python train.py --num_key_value_heads=3 --head_dim=32 --intermediate_size=384 --attn_scale=0.177 --max_grad_norm=0.5 --warmup_steps=200 --batch_tokens=32768 --doc_mask=true --max_steps=3696
Each number is 128 + 32 x the weight over its row's rms, rounded and kept within 0 to 255. Layers, rows and columns count from 0. Numbers have three digits each. The size before them is the row's rms in percent of the matrix's.

# layer 4 MLP up, 384x96, rms 0.172, rows 242-309, columns 0-95
107:094134130095161107158113106116117110121105147121114148148144196156152135130105120188099117070185070181111132156110105122160117106170125094147137122162119121057074117126144151072135188092137191141131167142074138130203113196161117143167079167124058116109174145094122136123090105105106153086
109:134123157141190106178085154124192118189170149104151179111047101121159045143122152103197139088144141138086160147114150125116136152116125089186181074157149133151116122134131096151093121144075144132065134074126118147134156113101158129175096152085160156168117161126145121135131143086133187111
104:127145132124126101129131112046073164103150164189176098118107153150115132120113101105118123144224159119139162123125088204186125103127159136109110076201151137178135100111131155057140106153111117134094182132116126205146135093123129101140192127143101183070095124147130125129143125165129113101
111:108113094179157088184129169089109131149169153151169131128116117151162107129193149118083183135151175071129152131088134067089136196077130148089138110131118085113092086120108132110142089137166175154121097099170155121107215132157096137161097102120126171090056098083095121155127134156157148128
094:155080131151150073125126121126193146176142105122125115162151087096175159197197168181067135150132123130122127105144184057021125148140116165116069118118140116154162097094078129172154106135080127149116149139121119124134133148050145079141150108078141111138136093130160115115148113133120161127
094:095137095110131107141090118164072113126082141147179118164077156136143144101136118092089106153195136122098122144167152097082102033090089105077057135155151151135086125115073180080110128137105124074136112165144114093101167114090152124129136137156124152118173141139160100165082175093125170190
098:127153150097116104129123154141112086135091147152175133123119086155171112127146126128094105104161167173126069175127101136174177122176093166135164152192101125097165167107100155078101130172132150141178156102168052129131074127048134178086178082188124135131127154125139078128120173162125095100
116:053162066165088164098150118096138115132144094119117106119158161105159155154135139139082159105085155068101109133121137152164081195134081106099138100102149177086144134160109216130121190134123121153144180117147160152091101163101196126175151163100114093088073131100102112126079157136134124113
088:097109122116112120112086103121137085130131147096098114136150141110176135147086125142122086191152132163110124185096066102165092119137113172168098157170104088155081159114079141126120092095068135149110167165101116126138132121168139064192103183108121179071171173113126095123115139153189208096
094:156111123118166158178140144122129156110090131119168150182139112158163110151108190140087064121100142098060098094102122110177121144119195209133168129113134124108161090142130141112168170180110130183116137144098137162085156109104120108162120166148124098101118141126166132159064170221103113077
119:062151157138158154139112078101142139140099120163153146126128107109122121081111155150068101135125123131054117119096132102102149083101111131159148155146138139130098137081078131106176119146145139135104112136089091134122147151094169124131126124158105119172110040105100140255167122107122143024
112:164095156151116137180121127142091152174106106138202081117095139129125093145170115174147104125135182123191147166149151105092127126143099179162132099164085103137101144109058158135171135149134125032096177108091100089146089153148099110101081168100149078130075126175110128099131177111121085116
111:138078133107124150102121170092149134072198141077129090090147149110062113148135134127114097152178139161084148184171099127125153069118147119138130113146143054175117120176162152107109143127116140150104131117176082124120155044164175105071174048134096149107108157155126132103126150105173141155
116:101176202110128158104124149136130140143133167078130112099139168116022122135127166158135089115151137095098177127143165121122133161175106172162127099152121061101153117120153129164125122157138135235104150147125156112127142078138142093103175071104127070111106112116146168204103139127089151101
115:102172152181095136087110182146094138106014146185119143124156136141133169094134126089117137132118163177172125130129157125177124112097107154124074098120181138137129085160088097170118054168112117112142119127108108082095111191088109073073158115116076138133171115159163092127146098147120136110
104:138135087111141123122095140147111144176088124093148086127104145094135123112158137118206140094140150117136149096078134124143092096097168106113152094139184074130147137133124198171100057102122118029161195127164107136124146100112123085137170112097073203121142144088189165155102104136151140092
114:134139136141104195173134094101145121080130121107174152127144180030105154086169143154170114146100171127211166189114111108102094161156114162120131155121094145141115168115099189109137121142178163085111093082141081129128106092087138119150179139080108150087117081184088109126127151121124119158
109:148058127111067180168164109124159169128079158190133143091043131088188097128149134126079152107177102153131072184095157102140063107104138129131117076177100106132133069117117138133133195099093135171127131131169131135126140134156182152099110160124127163126107111159070138135112139111116134089
111:127120115172120166086213143164081168104135148130125121085121172143105085100123123166124112087130115125116178109147098120150123087079129132121176143178105090149156181172093166133137072201112121125100149075043170120104166153095109181090131145144073156105132117154070119109138142131124153186
097:163073056110122116129097071159162108158183133133122113120112107120119085106098203082113143140164112149108125156148120117098146133146026192096116118157210125130177089104105148116138121133133164127092096106168107154106109174138146138152112173111162099101102166093172126131115085173176095164
099:164127071158130133168102090124131130119135098124077076162222158114123150140092133084091092112181114112158144162117112183135097121124086114184154143106111118164092100150100112195129091111148143128117134099068151080093118101090113145089139185122143174126121184100109127129124188181128071184
102:152139115136085163177176168108127128134163152119086134198134137110117087087106136107077097149139151132101100124149104134134166178128082142109122216119086170153111092103091139091139150179198141088131131115119210054158197131186107126133104150089101141086098149113155125154130135084107111132
079:147154105127102126162143137120125127145090140129115148117137085156177081141090145118150053145109108139145080133137098113161105109096059142135187134131104160108142141167139104117109146177154144145206171143157163179130119138091206079095170134173174106142045125071104124110111128131081187069
102:140054060093136148160081112110149170103162170120102170207123138109115101092090154080095112154179145077122155082081108096117185136130156127171089073119100176144157088107141080153099151129137163135119154123200156137098129146147137107162109122059111125146087134168138119118125169157151090137
103:139106176074130077058107127092083170192104134160106143162200158143161090113138092141101102152092103054101109123137141102142098040171125166138121151162131125120178168122098152139154105115101140147120148126133133203095168166110132107159180128076149161118125146137124115098132162082118135068
065:114101177137140117118079150109078152119132078168132116123103095056137190147156142165173133135151100093166149105126144143138135139113191136093179103124130145155082111104150107118057127209043155104094047130060100122104112146131126110109144145153144129048170144157128122116147152107108144152
105:104113092115066129195057128129168168128052116107132145087097099135101134145169081137144129162143142115201133103081182134115089101116145138118178059121106088119131090117146094107142135148123114097143124192113094137108112110176128113170170131103141126109144126202178118106176115155125073061
082:118183128096089146119154102128136159143108153161111121184151123152112143133146157123136105167153175160167181145097171167095070115096121156125111108120175104108075104073130133171187125080147241147155165089155116139070178114095107111135166143143134133125088158130175121170144143113135087060
103:099141094153110080086120129162115146170153144183185112116101106108122135125083073156117080100184170140059115152088148129167148121118061138131095082169146130184131135147051138104118133172106147111170158131122097104158117204083128102140096200099098177119140115153113135153127196142107137126
098:131137143119081108109100121132123183135119117103221125084137123104172110134105126127111108127165129070092154135165078171135149094167126127160147133150114167149107108187105100119166117225147106128074130150067145132163150101177130165133094121096153202112143106119117089046086167125107167090
093:123130078144129120160127117133132135188129115097128178106151081146089154142119108176184168145176104146092172132145130170132140087096141111174171088141093149145103127158066104102165083060149114130095105136103135146121173072113079113158144126179139135102057129160191091177154115155074182085
096:150096145124085150115107138083096121105137125122115127135170159109141120089157131133095122111121139171118156130188095146093171103182095141133163135094148120177100108104121093146197114172103190200126140151078131174148088198091168124073140120164070122055108088133151160149104148079196103116
116:140092167134173078144097059078151138115141104096096120186119136152107086148210168171138151121142123155075139125113116113119110162117078093109192148162125086164170077175128156151155130097103085152134126156146180179140142115120140081110184133161106131095113098197100113073091130111125173152
054:137095154142116163120210208131175144166144172115180170146106114159078099122157141137052144158110100077114158118131102135110159141126089161160084112113111128074059128155167112096110119074103129123124141109157136115113073119122111158146130091155154152141081164118101122081068085130147112049
104:146118141089169151075083147133085069163117104138183128111152136106126160082182177114124199134104160111147127148095106129106144053197136158133122187101134144182184135099129085111105112123138160151148106164125133175139186142169224086087103141165094133165084124126146132135113150130107125144
094:140126124130156189126112202157094198132142121098123112105116130108155134169089081123100152080128152162161131125117064105146094125128139130103114154156137059106097117123090133157135110164166128152168186111095176154172144103136137148186066106092061131110127149178084215142138183107083131139
105:083094121217141125197170134136135119115084132077142139097107123125165088131049166138152074162134143144137106122175067100145102097156140127118108139132189134164157140077084100123197122132177174075141132096100090105085129114138110122148118167148132113153083103173115080126179088164124099120
114:145129095147112125104088070163141083135071130114154145114148128122052154127123159154127107133126153145134147136137190175182130086160130127150137095120104153205134171153145145136071118091104181140127078052167122149097138117147127127171120090148130078085078158106069047156136099142189099116
108:141129109121130043162165151128133170104138138164128204140098085126127119119111136050074118136178110143166121135125149084159101157095117141101133093104111138174103110152135118169105119195131152163169145081121162076087149100080167117123113114136154206110105066141141154104140110161072190172
096:108109124111111145087108140189137133151101143094183113115102118232154080188103099113097106147116118134103123136142172135163094106150128114116132203149154112139176116122073174114146139119041153093130107069113213121128132104174101151139159091110130110103108166156106062112135112118115174165
105:110135099185114122100089190192144136165098110095136143138113079115149190164101159130188126151136114130125133108128086106062048101126151120066150181210164105109169104139162093175175113090140130153120109146139186182118113145113125147164135188098130132121117177116107092121154149136088147110
091:088094141167097137104097150134164153115173144063105174118164151185179135154170147140091078182104125159146059132197105121074056062106140064111165120162158101148123159125122123135218118139098097164145130158105123151094116122103123117156101148139131112139095166142130147104116167142168155157
101:129121098161130081161151106141116063134152116164165150126149132126116149122112118086084109105148109154090083169156127218114109077128107133151149133220114147179142165094107117127134174147141155141086103185101083131129101116099139184162131175150104194130093132158125202103077180126122072129
092:128127117136126017138041104120131167068106126119101170097210139145089102173154116148077137132174150117200091133116129148136107171088115139117099148104123100164114127143133120146157089149133130140174131133096179119084114150120112133146171110179112145155098137121223174111093136112087122144
085:160106177111131155135110096160167141171178058142109077097156203121142099106162133097071114136159110136106116180130113201112139112143098141161138106168145112165154139126134074130106127125151140131078095172063126100087095175111159097121109127115099149143174117113150031175157152109121073098
095:169112137171110121147126098163142186114162120170188107162158126137032102062125085143112119115168136108126098116147153042105108154129123097104111135163111107075178143109090188152137164156080089079162135121122090129083151105083119131081118128093118103109129152066145111081135158108116138184
081:191088136082087178059087088139167189177129145133118109127104101116163098154159133120127106132140109086135114096130130111111160137173149115101124113156191117125116132104178121132155110120143135108071130052128161090148223132153192094106167163080124151177148155145131137112119129100057096159
091:105152092106142168138184179145109169126133146154103124138167173128092124165108105114104110086107131137102079138070142117175103102078142118096134102099140136107116114181084135121142110145150128096196109125182140174142212100078118167159127122116132122034138162134098046128090088148075106094
100:117082155130118149126122072153090092075126157117153167107116128071191117131162135094127082147131182115084045077147106168134099142177095142106125122205146124143148122142117108093140067149136145153133133105111120055137106144176141138117119053159109123092134167205099145125114195138128088145
097:120119135141154134108117116097137196103144100137130130074120099107122159104089134131121132098116173104170130137115078088163173057065144090179168143136116168211196107163191142093104121166107088144112156167106112162083103145104161129124145166101086142106118139136149094198138113155076179170
104:086129096086087205145133153097142126123062154138133172127139152083159156106156065114139161113168129129135218116108102136170103099148157111140143100123120107122129060088081141082072092121113165143097133149096137114079165155157173148128081164136063100101185137121104114140076171119136176126
110:117140153110150174136127175079081111149127181088106131182132168048137123155122156164133115127138137081095095134051102100114048094096133150079102136147215102120127158102162105193133115105113153147151173122157131126133188115139163168139174163123116110113143138139109132184077117131137086180
094:134121107133146085102137091110138116119073095117145167167075103102157103123161162068128096165108174112156133075034196154154117087117084139065107094160155087125132105063095146129156175124101129150133157082125138196127108081119151115180131118106174107193136135131174105122126142092155133115
106:123113145182135140062132132100109165146078103150133144153208158129141144105082172143168103113140110164136141153166179157129077168143124065120166129172053116078088132133154083208153142134111150089148116159156118158127118087146137148081123088123184107132122108129170123169147151063172156090
101:145116144102125150120170117134108156102072176132129124092098083118092047129170115200128096099127149143137144140132188136091128153139119118155161126145099205101114144163079157184106134099107163130178202133130130142113135107156165114121177160079157158010146152111156094140136122111098137156
104:151109112114165075123096159092117126225162096134162123112129148115186133109178120102130114078153158138074131154184091136127133102121101097097142142128105140128125133125189201135120116113109091162123104115089144163132059120110123106143202164125127080102157204088154135109118136030148134110
097:114081175123151092117110118145184162159161083109151167055093117148132159111075059106078149158163154141130108092156104132104134137153073150130154138133103113181128199136128121184175161144139169100191114174154119098146079123145184095176130149109091123147134158115083130137118192111094172148
090:133171169124150135148178126167141101065066128036163135153127110090107130067154172123129181121113156096108115126124061117110144132133150153125150120134146191165120101107142036184113132090103142166096129131125151064176143141088142127094099118102120083126124098079119131180149154136071098107
108:175085119069149126147123126147137103148110144143089148057143126133171129032164142111130133135145114125090138121143171094144130107142124163120051120161199096156129102095134083172139139104115142123115133147124140142130087194084128104129142099148142137125125043111062054170118067087102138178
094:152130080112136151111146169117093105161125121151107170164158195105135140077139132155128166069130094079190101136105110083110117021133144132086134109051116172119135099136188086132132139112110140141089166127158140137096084097187200099091192092095126109129121147097122147102117160133145131117
103:134171163096141160115114089092129148111117074120124133142141093202101140082130182157109154136147089168081131164120097086171121142131154046044194078139105130132154149133178178099138093121129094188124159090098137111142107145140161062130148135080096136103091146127129141150149115106088168077
095:092131111171166120131108194083080165157121143174108143134116138167189163095085097156104065157105104153107179148123161097106089113182136123134120117120113121137082142132112154136130159130174084076165188132140135177227073128115115068125175178134104155090133163105134134171132091104122114134
116:104103141108099124101157088039139114111114089137117168178113126127111079094183111128144152126131175116202152144139107110154198074134135131151184127150104142163120064149200161190099152138117116155161119149164156152142119128094124166113092116108170093105163123108104038150083108092155118145
090:131145136069106112131196067106100105119082102075193141134116146145135169123138143171161078165119120165159143123119119100146148141112171096073161101166129063112089116111152073120150172122116088148152096155135089142135075124148176100137106127099127117052091134096195141155093182101086100080
094:136095108114114070148071231159144102152131102158130157100133185081154099100177102172071144104177148156128137135130094167132146153143139134098111042107201098156121132124137145176148132117103119062085138139133134147124117143068100065131069157161115131133143093184123131121152128153137133093
092:135075147152169063135114064153159104136168093145122114161128131139129102137129075114051076106129149183076183107160065091180139153164105138126166188140141118105154128186124088166120133154131133126112124111073204079130149146197152088114169117129110123114093152176150107125103144108149115148
116:178113168114123129133196193137101057142123109104128161111074152086119156091149190095136150130172169127103150195083103149139157165094144084105110121152101105087110178168149100117103112168076096108103084108122124129116208119141151128112178122088154116152128104158119103084143105077094186142
098:140179145111153131218089152115102156144119118101055149111176121120120125169134156085134155119120123127117145091139177145104077092105134165122165085101095131160113075137145110130094076130112210152174094167108099215088101146122151116122155166101117133132114135166146100159133109079079176065